{"n_layer": 16, "d_model": 96, "n_head": 3, "n_kv_head": 1, "head_dim": 32, "d_mlp": 384, "vocab_size": 1024, "activation": "silu", "norm": "rmsnorm", "norm_place": "pre", "norm_eps": 1e-05, "positions": "rope", "rope_base": 10000.0, "rope_fraction": 1.0, "qk_norm": false, "attn_scale": 0.177, "bias": "none", "tie_embeddings": false, "parallel_block": false, "init": "trunc", "init_std_qkv": 0.0904, "init_std_o": 0.016, "init_std_up": 0.0904, "init_std_down": 0.00799, "optimizer": "soap_variant", "lr": 0.00788, "lr_mult_qkv": 0.7, "beta1": 0.95, "beta2": 0.95, "lr_head": 0.00768, "grad_clip": 2.0, "warmup_steps": 200, "schedule": "wsd", "decay_fraction": 1.0, "decay_shape": "sqrt", "final_lr_fraction": 0.1, "batch_tokens": 16384, "seq_len": 512, "doc_mask": false, "train_tokens": 102400000, "steps": 6250, "dataset": "wikipedia_en"}
Each number is 200 + 20 x the weight over its row's rms, rounded and kept within 0 to 999. Layers, rows and columns count from 0. The size before them is the row's rms in percent of the matrix's.

# down: layer 2 MLP down (transposed), 384x96, rms 0.163, rows 183-218, columns 0-95
# up: layer 2 MLP up, 384x96, rms 0.253, rows 184-219, columns 0-95
down183,098,219,193,186,196,170,192,220,217,224,176,158,205,190,215,216,212,184,205,201,192,180,202,168,223,226,198,196,248,226,176,225,165,186,198,200,242,228,212,179,231,192,212,188,212,164,175,182,207,191,164,254,205,197,180,216,176,198,205,221,181,204,195,186,194,196,183,204,227,186,222,204,174,219,201,215,229,209,224,190,192,220,195,192,232,198,175,193,226,232,210,172,171,208,208,196,199
up184,090,203,199,195,212,221,191,186,214,222,205,220,214,184,172,231,194,197,219,198,216,234,196,228,228,199,234,176,213,180,176,158,217,189,195,229,242,205,195,168,211,188,224,164,207,213,237,202,166,238,211,193,179,199,236,199,188,183,181,226,214,215,207,232,211,206,205,220,224,186,197,193,221,201,204,198,211,203,188,227,213,189,190,249,164,180,182,212,204,204,202,192,232,161,215,197,191
down184,089,231,217,181,182,185,216,187,166,190,187,169,209,201,196,198,200,197,186,219,201,195,225,204,193,216,226,183,237,192,215,197,177,212,199,181,211,211,217,194,215,208,217,218,180,196,201,181,216,210,200,212,183,186,184,223,202,192,256,178,157,258,197,203,189,203,168,193,175,204,221,195,217,207,200,188,243,186,180,169,199,202,180,226,228,213,207,242,198,187,143,211,214,211,229,216,184
up185,115,194,177,172,225,189,213,220,226,226,166,250,206,235,169,169,200,211,232,192,199,198,214,181,231,215,159,196,196,196,184,204,185,226,184,200,184,187,220,234,187,200,209,196,200,213,199,209,197,178,210,220,181,194,227,167,174,240,183,202,201,205,208,210,219,204,205,171,181,208,166,202,189,197,236,194,229,224,229,197,148,189,194,194,205,190,217,191,182,184,214,213,195,183,235,199,218
down185,096,210,168,189,194,183,211,207,201,192,196,239,202,182,197,160,168,176,228,176,184,224,185,178,218,222,150,178,192,220,195,223,217,189,201,188,183,191,240,245,195,215,213,210,146,164,206,235,208,164,193,200,203,174,228,188,215,218,198,208,213,193,194,215,223,193,187,183,194,179,200,186,192,189,202,201,187,212,210,197,187,198,219,173,189,205,234,159,203,174,227,192,184,212,206,214,176
up186,094,191,198,230,177,197,160,170,216,243,194,213,206,228,188,207,229,221,223,206,230,250,184,239,224,192,212,185,213,220,207,192,214,187,195,188,230,200,196,174,195,202,195,237,203,208,212,175,199,183,212,216,211,209,188,201,208,208,198,211,197,208,230,238,234,245,224,219,205,185,186,189,171,155,176,212,213,202,214,223,215,171,229,191,207,206,212,199,180,223,197,200,238,209,195,206,185
down186,104,252,204,220,187,177,182,151,210,181,215,185,219,195,195,213,242,183,224,194,186,174,198,215,161,190,222,213,216,209,221,200,221,193,197,247,189,227,198,163,203,196,171,223,184,199,179,196,199,201,191,242,210,211,229,177,209,222,241,181,189,210,211,202,225,224,184,192,182,198,197,185,219,200,192,192,215,189,214,196,214,157,179,181,182,208,195,193,241,231,203,212,195,189,216,217,182
up187,119,199,234,189,218,220,185,190,197,208,202,211,195,232,209,221,232,225,203,194,182,212,187,222,191,207,211,181,244,215,172,194,230,182,209,177,195,218,226,204,187,211,186,202,203,223,183,192,216,178,248,177,177,159,160,192,195,196,189,219,236,205,232,172,194,179,211,217,199,201,219,199,191,204,230,216,194,192,228,193,158,160,215,162,219,189,185,165,234,208,213,197,184,200,186,183,200
down187,103,202,166,232,178,198,210,195,182,201,245,206,232,203,192,203,188,206,210,201,187,195,223,229,228,223,187,188,208,212,189,190,208,195,224,184,175,225,185,209,206,234,196,214,195,188,179,220,225,226,192,181,240,215,204,233,165,182,150,202,175,186,230,231,201,205,198,199,183,184,178,221,200,224,190,185,235,210,168,209,229,220,184,197,181,210,238,184,219,170,225,198,205,177,179,222,191
up188,103,221,222,221,205,218,182,221,179,222,210,183,225,196,188,199,204,187,175,195,185,234,151,196,173,222,177,198,171,204,181,213,220,203,239,229,173,186,252,204,173,215,216,208,214,221,209,174,181,175,210,175,187,215,208,191,166,206,208,205,216,200,194,212,169,232,216,150,221,168,182,186,178,207,210,215,221,196,185,201,183,219,217,218,175,204,197,196,225,200,179,185,225,177,183,213,193
down188,105,190,204,219,198,182,185,210,198,200,224,229,232,153,212,197,215,219,189,244,232,172,206,204,225,219,174,189,203,188,169,189,221,163,209,192,204,221,196,205,195,194,227,221,183,188,175,161,173,212,185,183,208,206,196,215,183,240,172,209,207,209,200,180,216,197,220,163,189,179,224,213,239,201,177,204,198,212,209,214,184,216,192,210,195,224,205,193,219,218,157,168,231,198,160,215,186
up189,094,231,211,188,190,189,230,168,195,194,194,218,182,243,235,200,190,191,191,198,189,212,162,212,192,173,224,188,222,165,191,205,209,192,201,169,162,188,178,186,187,220,164,194,177,192,188,208,175,210,146,207,215,205,194,208,178,212,180,204,206,221,191,186,161,185,216,207,186,204,204,189,157,197,241,175,211,224,193,206,203,200,209,199,186,202,204,159,180,236,202,215,219,203,186,240,222
down189,069,198,186,200,163,208,166,243,214,218,205,171,198,152,151,205,215,186,189,192,171,183,198,193,177,210,173,222,181,191,197,214,193,218,182,218,243,226,217,188,233,196,235,211,227,228,226,188,195,199,244,200,194,179,181,223,201,183,219,206,222,174,208,220,198,209,204,190,215,180,194,190,203,204,166,199,208,180,189,195,242,198,172,194,202,225,204,196,225,172,215,206,193,199,219,177,181
up190,099,236,205,206,205,152,198,185,191,199,175,206,195,204,214,200,232,235,176,203,155,171,187,208,205,199,197,227,224,187,191,177,178,210,181,198,172,222,174,214,212,248,206,207,188,203,207,217,180,193,215,192,187,204,223,194,170,188,176,215,210,186,209,196,227,149,212,197,225,223,207,228,199,222,237,188,205,209,200,217,169,195,209,208,170,242,198,171,192,188,228,231,211,182,215,223,196
down190,091,212,197,210,223,176,186,203,213,205,190,205,175,181,202,208,201,152,229,227,218,197,222,175,208,199,223,185,181,229,219,185,198,221,202,205,197,209,215,209,189,216,208,180,188,199,219,196,216,214,218,178,210,148,184,169,181,198,214,205,207,215,232,218,170,238,165,198,168,210,152,201,189,196,189,227,186,180,228,196,261,172,217,177,215,208,211,175,159,211,189,191,193,198,202,203,201
up191,089,195,182,201,153,199,226,234,182,196,220,206,220,176,213,215,184,181,212,172,211,227,198,235,179,199,213,194,205,181,207,163,208,158,205,190,213,182,232,233,196,194,179,214,219,209,194,212,219,189,200,189,162,187,215,230,204,208,220,197,170,220,208,204,227,206,207,212,244,198,224,218,232,199,232,195,238,182,211,230,211,224,222,216,213,229,176,219,172,209,176,206,195,197,227,179,206
down191,104,214,219,180,162,208,210,208,163,147,198,203,207,201,225,212,234,186,194,206,233,200,212,214,188,207,234,234,236,203,209,203,156,188,217,198,208,203,200,202,203,232,217,244,200,232,200,211,168,205,173,211,182,205,212,207,203,202,217,178,176,198,229,178,216,196,200,230,194,210,193,176,177,201,223,188,227,201,223,202,208,207,191,195,207,230,187,245,188,202,206,187,203,189,225,170,248
up192,092,200,210,199,200,223,177,198,201,186,201,180,226,165,226,197,187,193,199,202,227,228,227,176,193,198,175,201,196,168,208,165,226,188,198,235,188,168,180,172,178,207,169,159,185,203,181,218,177,161,190,192,224,194,214,175,204,203,177,210,188,223,223,175,214,203,181,162,210,198,214,200,203,187,192,193,168,220,178,224,225,165,207,183,178,166,179,196,200,200,188,248,172,182,192,187,190
down192,089,221,168,177,180,196,200,205,184,196,172,215,185,199,193,212,208,214,172,237,209,191,207,201,188,193,203,221,196,185,206,230,192,221,183,149,224,226,195,193,223,178,200,203,248,232,209,208,207,229,209,193,180,227,181,217,181,186,208,180,178,198,163,220,204,209,209,210,193,186,193,202,177,202,205,218,252,187,190,209,179,218,194,211,227,241,213,242,212,192,153,153,189,208,198,191,195
up193,093,221,229,176,197,216,177,186,237,215,191,241,180,209,223,209,206,231,209,195,204,212,195,177,190,174,213,234,191,220,225,195,195,210,229,174,190,210,215,178,188,199,181,202,204,217,217,207,249,181,202,186,186,190,213,226,185,198,186,218,212,222,188,222,241,197,185,220,203,227,224,186,172,223,193,194,190,207,225,177,231,228,200,169,198,170,161,209,197,177,184,221,205,233,226,176,171
down193,113,215,213,163,203,192,204,209,197,210,197,215,215,216,193,210,213,196,181,213,217,214,211,210,175,202,219,178,187,233,255,158,192,163,230,226,228,212,189,219,193,179,200,221,189,169,188,189,196,190,170,170,207,197,171,197,222,183,161,190,202,218,201,215,212,183,153,218,205,204,180,218,224,213,175,197,198,166,164,182,209,197,196,215,183,202,166,215,232,225,197,195,190,227,213,173,229
up194,097,199,216,210,183,182,193,177,190,202,236,180,194,186,171,183,184,166,198,168,154,237,187,204,221,236,169,196,240,188,186,198,221,235,207,175,176,205,200,210,210,202,204,216,201,209,203,242,212,194,206,178,233,193,214,182,199,181,211,166,220,213,208,214,237,203,200,180,193,182,223,207,205,189,204,204,225,161,232,202,202,229,204,205,169,213,174,220,205,205,175,226,227,207,187,220,171
down194,113,191,235,214,171,154,197,157,208,184,224,192,200,211,215,188,227,207,158,183,211,215,201,225,226,177,177,199,210,178,218,216,218,205,184,221,176,228,193,194,214,227,153,219,207,188,207,219,195,208,195,227,191,202,224,200,161,184,220,174,215,218,189,187,223,206,182,204,196,192,217,222,212,204,181,207,220,186,209,212,185,226,190,176,184,200,179,265,210,233,169,207,195,206,185,198,202
up195,102,199,225,184,196,188,183,178,198,184,232,193,202,174,193,173,179,201,190,175,240,204,196,194,207,192,161,214,208,184,222,219,229,190,216,172,231,203,202,149,170,187,185,176,192,203,178,224,218,170,237,224,181,217,167,179,207,207,168,179,205,213,186,185,204,216,213,207,214,229,204,230,198,177,212,188,192,213,212,240,190,233,224,209,251,182,220,210,192,169,186,193,206,199,194,208,195
down195,101,188,173,215,168,201,186,191,199,204,171,217,182,174,232,225,202,200,219,215,161,203,202,227,184,223,221,208,198,212,201,185,194,202,171,194,199,192,212,195,230,203,199,214,214,208,211,182,197,232,177,214,179,218,211,211,215,183,241,174,213,197,244,206,230,199,188,237,179,210,234,199,229,222,153,196,233,214,227,167,211,192,178,161,188,191,205,189,212,208,229,200,176,169,185,174,201
up196,093,207,193,176,204,198,186,181,195,173,198,217,206,207,206,201,205,224,230,226,209,203,211,214,173,214,185,176,199,179,218,244,190,196,227,171,217,223,206,202,212,202,203,199,217,173,223,212,216,200,205,176,167,211,172,221,181,176,196,238,187,180,247,158,180,221,210,219,210,221,207,213,178,222,222,170,212,212,226,224,199,232,223,220,225,221,179,182,234,179,193,206,239,187,189,174,218
down196,109,192,187,186,184,186,193,205,190,175,186,176,202,210,212,207,273,181,179,176,164,184,209,180,167,203,222,191,206,212,232,192,204,221,176,213,208,198,211,181,182,183,226,243,200,222,188,174,191,185,213,176,196,185,198,203,181,190,231,168,183,230,235,153,188,199,178,204,202,212,201,191,205,186,209,217,197,232,223,193,230,227,193,173,199,211,195,193,197,174,208,170,187,178,206,168,219
up197,109,201,215,201,193,175,201,236,191,179,198,177,216,192,209,193,207,183,207,170,193,178,188,203,243,211,193,214,237,209,183,191,199,175,219,156,181,217,194,220,187,265,186,173,203,210,210,205,191,212,192,176,190,161,187,198,174,216,193,190,188,174,206,176,188,178,204,166,205,184,196,193,204,185,191,183,182,177,212,205,173,199,170,144,207,194,182,166,234,204,204,208,174,163,188,201,219
down197,101,202,180,204,226,223,176,193,204,196,206,227,223,178,202,205,182,212,237,236,232,222,190,181,173,194,203,217,162,214,175,175,204,172,197,151,174,218,214,209,223,203,195,192,227,166,185,183,217,208,158,216,198,205,192,157,164,170,167,197,193,178,236,233,203,183,197,194,209,196,233,201,205,204,194,213,229,194,170,183,202,199,185,173,214,185,201,220,175,211,192,186,187,207,208,216,212
up198,106,157,188,207,196,222,204,197,199,250,170,221,185,210,177,220,200,193,237,197,193,193,225,183,214,180,212,207,210,165,207,184,170,193,208,176,201,174,202,157,210,189,186,199,189,209,190,184,189,174,184,214,155,194,205,204,211,172,210,231,171,205,213,190,205,256,208,184,197,216,201,215,240,185,198,183,216,210,224,196,166,200,239,228,175,177,205,187,223,198,204,236,204,179,213,201,206
down198,095,186,184,173,184,209,179,220,213,218,181,195,199,234,198,202,174,213,189,210,172,185,216,183,189,209,217,220,193,225,193,211,188,196,190,187,185,199,189,199,184,232,214,213,215,184,206,163,179,211,172,156,210,255,228,208,206,182,199,212,166,215,199,205,188,152,175,221,228,184,190,188,178,175,223,231,207,205,190,178,241,183,216,194,236,173,208,197,236,217,177,166,181,187,205,202,195
up199,096,202,208,217,206,208,178,231,209,169,208,184,227,213,194,216,192,173,213,229,194,223,216,192,200,182,169,205,222,177,192,200,198,195,204,167,216,194,185,197,179,176,169,229,203,209,208,197,210,152,186,238,203,215,248,221,187,187,183,166,204,187,231,214,195,192,202,187,196,239,235,233,209,209,225,195,223,200,199,189,221,199,244,195,225,201,146,192,217,205,193,214,197,220,217,218,166
down199,084,191,191,220,185,170,187,199,197,182,168,192,210,229,189,142,186,209,227,167,205,209,186,221,216,202,195,193,224,185,188,179,202,189,199,173,173,208,208,233,180,172,183,178,207,181,212,179,236,191,183,227,207,212,135,203,211,161,182,201,221,213,217,168,195,188,189,182,185,195,215,204,197,213,183,200,188,200,159,217,218,170,167,195,202,226,202,196,220,175,194,214,191,227,217,208,224
up200,106,190,176,192,215,194,198,226,212,192,206,209,227,201,176,211,198,202,191,188,265,232,195,203,215,192,192,215,164,189,224,172,177,178,173,207,220,187,203,229,201,213,190,183,206,202,207,180,200,203,238,254,170,162,179,209,160,187,195,212,236,173,213,203,210,210,199,216,171,205,231,195,211,188,163,227,206,209,172,213,188,179,190,202,233,219,198,191,175,170,201,204,218,193,183,205,183
down200,094,207,202,175,197,220,200,203,209,207,189,199,181,199,219,198,151,224,207,242,180,189,184,178,233,186,186,198,208,180,167,236,223,212,216,180,180,199,235,161,192,207,174,201,207,193,199,229,212,219,183,197,210,215,224,216,228,173,197,218,167,219,240,199,210,182,211,202,206,229,191,191,176,212,194,235,192,186,198,227,170,222,194,183,188,198,212,200,228,229,206,159,173,177,203,239,188
up201,113,177,207,212,185,204,230,202,158,174,206,217,161,226,192,208,246,212,230,191,211,236,188,203,218,213,208,204,242,178,212,182,195,197,196,192,201,224,186,186,220,189,197,207,210,259,151,194,207,203,208,195,188,201,202,198,227,180,207,204,205,200,186,228,214,207,217,192,226,198,185,189,223,248,203,228,204,239,215,181,150,191,222,185,197,181,212,200,204,198,195,216,225,204,180,216,185
down201,108,198,234,188,198,205,168,195,235,192,227,144,190,207,199,223,190,176,200,163,210,188,216,207,218,202,226,195,185,192,220,195,225,184,187,232,166,208,195,212,216,154,232,191,200,168,241,216,187,193,193,217,222,229,209,192,159,200,214,212,210,215,232,221,182,232,218,202,216,192,215,217,194,219,179,220,236,212,223,198,224,201,188,203,215,210,210,228,183,198,164,193,190,179,214,186,204
up202,119,224,162,179,215,174,245,191,207,214,172,225,167,222,175,197,190,184,186,165,174,193,186,186,226,225,190,227,216,176,204,178,188,200,199,216,216,219,219,224,167,210,191,218,187,217,165,220,208,182,194,200,173,169,247,178,209,189,203,215,211,175,179,206,205,205,208,191,202,227,212,215,192,191,215,203,209,210,175,183,158,175,205,157,164,200,208,201,193,211,205,219,211,175,184,226,193
down202,119,214,179,170,220,189,216,190,234,218,177,223,166,197,220,163,189,184,183,216,213,207,194,180,229,242,191,205,171,194,195,203,194,171,234,206,199,203,232,194,165,198,195,208,182,207,213,239,235,169,224,199,205,206,241,178,182,210,208,228,211,199,169,165,169,228,191,203,189,200,199,220,165,188,216,202,192,207,202,201,204,173,211,207,169,206,213,167,175,221,212,186,182,208,181,227,184
up203,119,210,192,193,187,198,191,158,186,182,244,236,196,196,198,214,194,191,227,203,214,174,170,197,205,187,202,200,216,196,196,211,197,160,232,212,209,201,216,193,155,179,176,192,218,161,173,229,194,199,192,210,203,193,198,243,217,174,209,217,223,160,191,203,204,198,157,234,205,218,221,219,184,196,187,181,212,207,168,180,182,172,186,192,182,205,179,185,207,194,196,182,241,202,216,168,165
down203,116,216,234,215,220,208,207,215,259,207,231,204,207,206,187,194,199,219,201,193,202,166,183,208,227,167,225,198,231,191,196,205,171,163,184,203,186,238,199,220,179,177,193,226,188,201,169,197,190,195,195,243,219,216,185,241,216,154,204,225,199,179,219,224,196,216,198,209,221,213,190,192,201,212,189,165,198,180,202,220,198,189,191,175,188,196,196,177,166,173,199,214,189,200,222,186,157
up204,116,205,202,184,192,174,175,218,216,240,200,179,188,206,241,250,223,150,210,198,216,211,215,199,199,202,198,225,196,171,182,191,167,158,178,212,187,211,217,224,199,246,206,175,214,193,222,198,186,208,210,173,228,187,207,180,205,195,200,192,195,193,179,215,176,208,189,218,203,172,189,205,228,195,175,184,201,223,190,194,191,182,179,175,192,161,186,206,189,144,202,204,199,201,195,191,161
down204,085,196,224,199,220,182,226,180,203,210,211,243,199,172,207,195,187,226,130,193,176,205,179,160,219,190,220,184,189,217,201,231,183,186,196,183,189,191,216,203,178,187,205,205,206,237,213,175,186,201,217,184,188,204,206,218,176,198,176,186,183,187,199,207,221,213,232,182,161,216,229,158,195,209,202,232,227,159,215,203,212,220,177,225,213,184,197,216,204,214,186,210,221,226,180,184,196
up205,105,206,198,180,203,199,199,221,187,190,178,186,203,221,165,194,207,191,228,218,173,181,194,168,221,251,216,209,203,188,200,217,250,242,170,171,210,223,206,156,215,201,208,224,206,224,203,197,202,196,207,222,175,196,206,192,245,202,192,210,212,170,184,188,207,194,196,203,207,210,193,211,196,236,182,185,220,220,224,177,188,170,198,190,182,231,197,194,217,148,226,210,209,191,175,168,180
down205,102,221,221,177,216,254,178,183,200,204,202,197,157,245,221,198,178,205,180,178,213,200,198,223,199,190,208,179,185,228,217,212,189,198,193,162,170,209,203,197,226,169,199,185,220,201,184,218,216,186,190,207,208,204,186,211,173,195,168,197,159,200,207,204,223,208,204,178,225,179,204,170,169,205,210,169,187,157,197,208,228,203,186,207,229,195,231,167,178,220,192,179,199,207,198,166,172
up206,107,205,207,205,191,208,188,197,182,202,191,195,227,221,210,214,215,214,230,208,185,209,178,179,233,223,224,226,183,224,192,169,247,228,174,201,199,234,184,226,235,200,168,182,237,235,207,190,215,198,229,199,194,210,196,205,223,196,205,222,148,191,184,177,180,174,214,198,215,207,208,189,244,207,180,226,187,204,213,185,194,182,213,164,197,197,211,195,177,148,213,210,197,175,185,202,193
down206,108,211,218,234,182,238,189,214,200,200,209,204,169,222,195,188,147,192,222,222,184,238,187,173,182,202,212,202,161,199,218,218,211,199,212,201,198,169,192,184,202,190,205,188,231,170,234,225,204,214,208,231,185,201,193,203,200,160,195,216,194,220,214,178,172,221,237,212,186,221,219,179,197,211,201,219,239,183,203,191,209,221,202,200,231,231,174,173,184,218,188,218,203,215,156,184,206
up207,085,212,204,147,203,236,195,182,205,204,207,203,211,198,179,205,206,233,193,226,217,198,204,216,244,162,211,200,191,186,204,200,200,159,231,165,223,177,207,191,216,225,213,186,183,174,193,225,240,195,183,176,212,224,227,191,164,188,185,234,229,212,186,211,196,229,234,229,189,194,215,187,210,197,222,211,211,215,213,230,191,180,218,185,234,201,210,176,163,189,204,177,202,190,200,191,220
down207,102,182,195,206,177,201,206,219,174,194,177,185,209,213,175,193,243,188,177,244,208,208,185,178,215,192,208,213,206,173,242,208,158,246,204,209,213,211,217,203,185,201,234,203,153,208,217,208,192,214,196,166,215,216,196,219,219,205,218,214,182,196,172,193,164,183,189,183,179,217,180,212,186,199,165,227,176,189,226,215,204,182,202,186,179,217,202,229,199,157,226,197,194,240,201,189,206
up208,100,171,212,171,174,194,199,206,193,220,210,220,220,219,212,222,231,203,163,161,198,182,198,212,237,158,230,189,199,210,191,187,206,161,203,199,224,231,209,233,185,155,190,196,208,174,181,190,226,183,200,189,197,181,181,206,207,203,180,206,219,200,189,220,225,210,215,234,212,202,181,223,234,189,192,203,208,201,228,173,183,163,201,198,203,228,235,195,196,193,219,195,157,200,206,193,237
down208,112,231,195,215,186,223,183,190,174,205,191,158,200,192,156,194,205,184,159,223,212,201,173,207,209,184,216,222,213,199,226,220,163,230,181,212,159,181,175,205,202,215,188,186,200,194,207,203,174,222,191,203,213,241,187,195,184,191,160,202,182,218,208,180,207,190,189,179,204,162,205,196,172,199,179,178,193,216,193,220,231,197,217,190,198,196,208,201,216,179,168,153,228,190,186,244,211
up209,091,185,177,178,185,226,244,197,217,205,200,211,244,191,186,194,218,220,191,192,198,199,193,198,201,189,208,206,202,185,221,205,174,192,206,204,230,175,181,182,189,190,202,205,189,193,214,226,187,162,243,196,204,186,212,164,186,205,152,216,199,204,227,222,208,189,218,204,245,211,178,219,190,210,170,176,191,187,182,216,166,206,197,219,167,206,217,182,217,144,213,168,201,234,221,192,174
down209,095,194,206,188,226,242,236,209,198,156,234,192,201,187,227,179,198,165,250,201,200,173,207,192,167,177,198,211,182,207,201,204,173,206,196,175,185,223,193,198,199,191,194,204,164,237,236,197,189,184,184,197,204,212,175,185,214,216,177,150,209,202,203,188,183,213,193,236,178,212,217,213,193,215,207,223,180,223,200,218,232,233,204,187,245,190,212,187,214,200,208,181,188,188,211,197,225
up210,110,217,190,170,205,213,212,183,232,200,200,214,221,241,231,224,188,226,216,223,219,199,189,262,214,196,188,209,154,172,201,212,207,192,206,241,216,196,216,220,167,183,212,177,208,197,214,189,180,205,170,187,226,184,215,206,167,187,178,218,207,201,223,194,222,168,212,172,188,199,189,157,167,189,238,211,213,208,215,229,212,181,216,205,193,198,216,205,171,221,201,210,205,190,208,186,182
down210,087,198,219,186,204,211,210,195,206,227,194,175,167,202,163,177,232,229,245,148,167,191,217,183,194,252,218,199,196,212,212,217,214,171,207,180,230,194,199,182,202,202,213,179,197,165,199,186,197,198,159,232,211,182,190,190,194,195,199,197,197,207,223,189,199,200,172,211,196,170,206,171,190,229,203,194,233,215,183,219,196,226,171,197,200,204,212,159,180,222,182,171,205,219,198,194,170
up211,096,154,198,205,165,201,172,214,211,186,237,200,217,207,205,219,206,185,220,212,201,201,196,208,200,207,192,199,217,210,166,183,219,213,184,199,191,169,199,205,170,166,190,226,206,213,234,199,150,194,195,191,218,209,209,201,186,212,208,206,195,227,250,216,217,231,169,214,223,215,216,203,216,224,158,165,164,193,151,190,193,180,205,212,175,170,195,202,196,219,182,192,184,207,187,208,167
down211,106,184,172,187,166,235,213,200,249,232,189,148,211,206,219,208,176,193,203,222,202,178,211,199,212,187,245,182,184,204,212,219,188,223,228,227,187,207,165,203,196,221,180,186,192,186,228,216,164,196,194,186,183,210,206,179,190,220,218,175,181,197,224,190,220,174,198,218,198,201,190,209,226,208,213,157,229,198,239,206,219,205,176,184,202,233,228,186,199,187,195,195,212,227,204,209,179
up212,111,199,215,192,200,190,190,222,211,208,207,217,198,200,171,195,214,207,199,220,219,192,224,232,194,217,180,205,219,210,182,184,194,222,163,186,202,180,195,187,179,186,182,199,199,192,221,197,242,175,169,208,226,173,215,235,155,210,224,208,196,185,171,221,228,204,192,191,221,217,215,198,204,230,206,250,208,220,191,235,213,202,223,180,245,173,229,221,190,203,229,232,186,208,229,172,170
down212,108,204,187,239,182,210,197,166,186,217,213,184,184,186,233,193,192,154,167,208,187,199,193,184,191,214,191,198,198,164,208,179,194,183,192,191,203,215,208,185,199,209,194,215,170,150,187,195,183,237,227,170,190,191,203,234,218,174,187,206,210,209,222,195,199,182,227,227,212,183,166,190,146,204,184,174,181,178,205,190,178,209,237,215,202,195,190,168,199,183,216,162,210,197,188,231,214
up213,105,168,195,194,194,231,176,178,190,236,221,233,208,180,207,201,189,194,200,190,191,204,223,197,147,221,179,229,221,199,218,183,236,157,165,208,192,206,158,207,180,217,198,215,198,223,214,216,198,188,206,192,230,178,200,216,147,198,197,180,224,208,192,208,192,237,212,185,202,199,212,198,223,214,225,200,212,178,212,205,192,236,223,219,169,203,207,213,198,200,171,224,204,182,182,239,199
down213,113,192,179,213,224,147,170,206,188,185,191,237,198,186,200,205,208,183,204,216,213,220,225,217,201,206,193,200,198,181,215,212,230,191,176,231,197,199,195,208,169,204,192,182,205,235,217,222,191,216,223,243,203,197,179,207,202,214,216,171,225,186,166,174,207,232,222,186,209,216,178,205,202,188,210,224,224,195,184,215,201,190,192,176,180,229,209,249,172,206,175,144,204,186,223,199,232
up214,095,189,226,189,190,207,228,212,201,190,200,202,169,215,191,199,182,212,213,192,186,193,244,206,186,241,225,200,198,202,229,212,250,181,198,152,235,225,189,202,228,189,237,210,231,183,183,207,221,212,154,200,173,181,221,180,217,228,212,172,220,196,175,201,207,193,190,194,184,215,196,215,208,196,193,194,168,208,209,204,216,206,176,218,218,190,196,199,162,198,209,231,181,207,257,209,200
down214,103,205,187,210,175,176,193,206,163,190,173,207,196,194,202,198,139,204,220,207,204,217,200,210,203,174,159,187,222,225,187,194,220,200,177,197,194,205,229,192,225,187,174,186,187,214,151,165,169,214,226,172,208,169,178,248,223,196,182,188,206,178,209,194,185,207,201,191,208,185,205,198,207,192,208,175,186,182,171,183,210,196,172,217,189,188,215,185,217,239,216,184,214,175,204,163,172
up215,097,213,236,224,145,210,170,203,209,243,203,208,212,197,190,198,178,219,221,227,216,216,222,223,189,187,207,210,173,208,203,204,215,248,177,165,180,236,186,160,213,191,212,174,199,214,186,209,195,209,214,216,190,193,210,200,193,192,175,207,175,225,187,194,235,211,207,199,204,194,205,205,209,201,213,196,199,239,238,204,201,230,188,224,153,213,206,200,215,210,162,202,184,174,163,213,200
down215,109,206,175,205,172,142,214,169,187,219,183,178,210,211,223,191,224,181,236,191,205,195,219,210,201,182,194,192,185,220,212,200,229,233,209,175,228,213,213,199,177,209,163,234,207,227,204,196,193,205,199,223,182,206,206,187,200,185,241,194,206,219,195,144,212,189,218,203,213,193,212,196,226,203,196,215,179,217,158,172,211,205,190,161,198,199,238,215,216,204,202,177,175,175,212,182,177
up216,095,169,196,231,208,195,194,197,190,208,178,212,182,230,221,203,209,187,240,253,182,183,200,194,207,229,170,187,168,224,200,209,220,220,190,172,199,194,225,220,236,180,180,192,156,184,193,187,196,188,194,210,211,197,231,210,160,224,188,163,200,231,195,195,218,210,209,218,206,186,215,182,200,218,208,198,230,225,217,174,206,249,208,208,172,204,195,203,188,213,214,229,230,222,190,219,215
down216,102,186,214,212,224,218,179,205,173,178,215,190,189,192,187,184,223,216,216,193,179,180,191,188,224,190,203,204,164,180,212,170,208,208,223,191,255,227,196,190,153,188,208,243,199,199,206,199,180,198,188,185,169,185,188,200,150,227,202,212,182,197,187,183,196,196,193,211,170,194,221,178,206,209,182,215,220,187,187,197,222,203,195,188,179,208,230,220,216,179,220,152,204,199,232,145,202
up217,074,227,177,207,190,220,202,214,215,206,197,183,202,221,228,193,185,232,217,219,257,204,213,227,217,246,210,197,218,217,188,187,213,179,179,189,208,200,191,207,213,198,185,198,211,233,199,193,192,184,163,203,203,195,217,212,195,169,208,222,175,189,198,191,142,223,201,187,232,217,205,218,214,232,188,181,250,203,223,212,197,203,186,233,186,212,190,169,188,187,246,175,185,217,195,224,212
down217,096,233,221,173,268,225,232,200,214,220,186,199,191,198,215,178,222,176,185,236,261,183,194,205,208,181,205,199,235,199,229,218,180,200,179,188,215,226,208,180,212,223,195,204,202,188,191,206,201,195,204,199,223,204,194,211,196,190,219,165,207,217,194,180,181,188,175,203,207,181,195,210,195,218,233,194,241,180,222,212,199,191,179,216,211,196,222,212,200,205,246,182,167,229,211,217,202
up218,087,183,195,218,202,182,183,205,203,216,171,237,190,211,203,232,160,210,197,237,201,193,197,205,211,240,192,232,223,179,182,231,214,219,246,135,176,196,188,230,182,220,200,197,211,194,234,185,214,206,184,213,192,230,205,215,208,192,215,174,203,195,196,196,225,220,196,173,172,192,183,180,187,235,209,211,201,223,201,219,207,207,197,205,229,206,199,187,215,221,177,189,184,156,190,213,228
down218,082,184,208,219,200,220,192,210,168,191,238,167,222,184,243,193,206,186,204,193,215,215,206,218,201,213,160,171,172,164,208,206,213,186,187,202,198,163,212,230,172,214,181,205,198,202,220,206,181,187,232,197,214,201,199,213,185,175,209,184,206,220,192,145,172,183,206,198,171,164,198,188,230,186,221,209,207,240,198,219,198,195,220,194,190,209,239,214,192,188,205,154,210,188,219,217,231
up219,092,248,181,180,162,210,215,196,171,196,216,215,195,180,184,193,195,183,205,171,222,187,207,185,211,222,179,192,192,175,182,206,210,205,199,176,177,215,172,214,212,190,201,207,199,195,198,202,197,190,175,186,207,197,210,156,199,182,197,207,201,213,220,186,187,179,229,209,207,188,236,190,191,168,171,179,204,164,136,229,208,222,222,179,235,222,172,165,195,217,204,203,159,166,200,203,186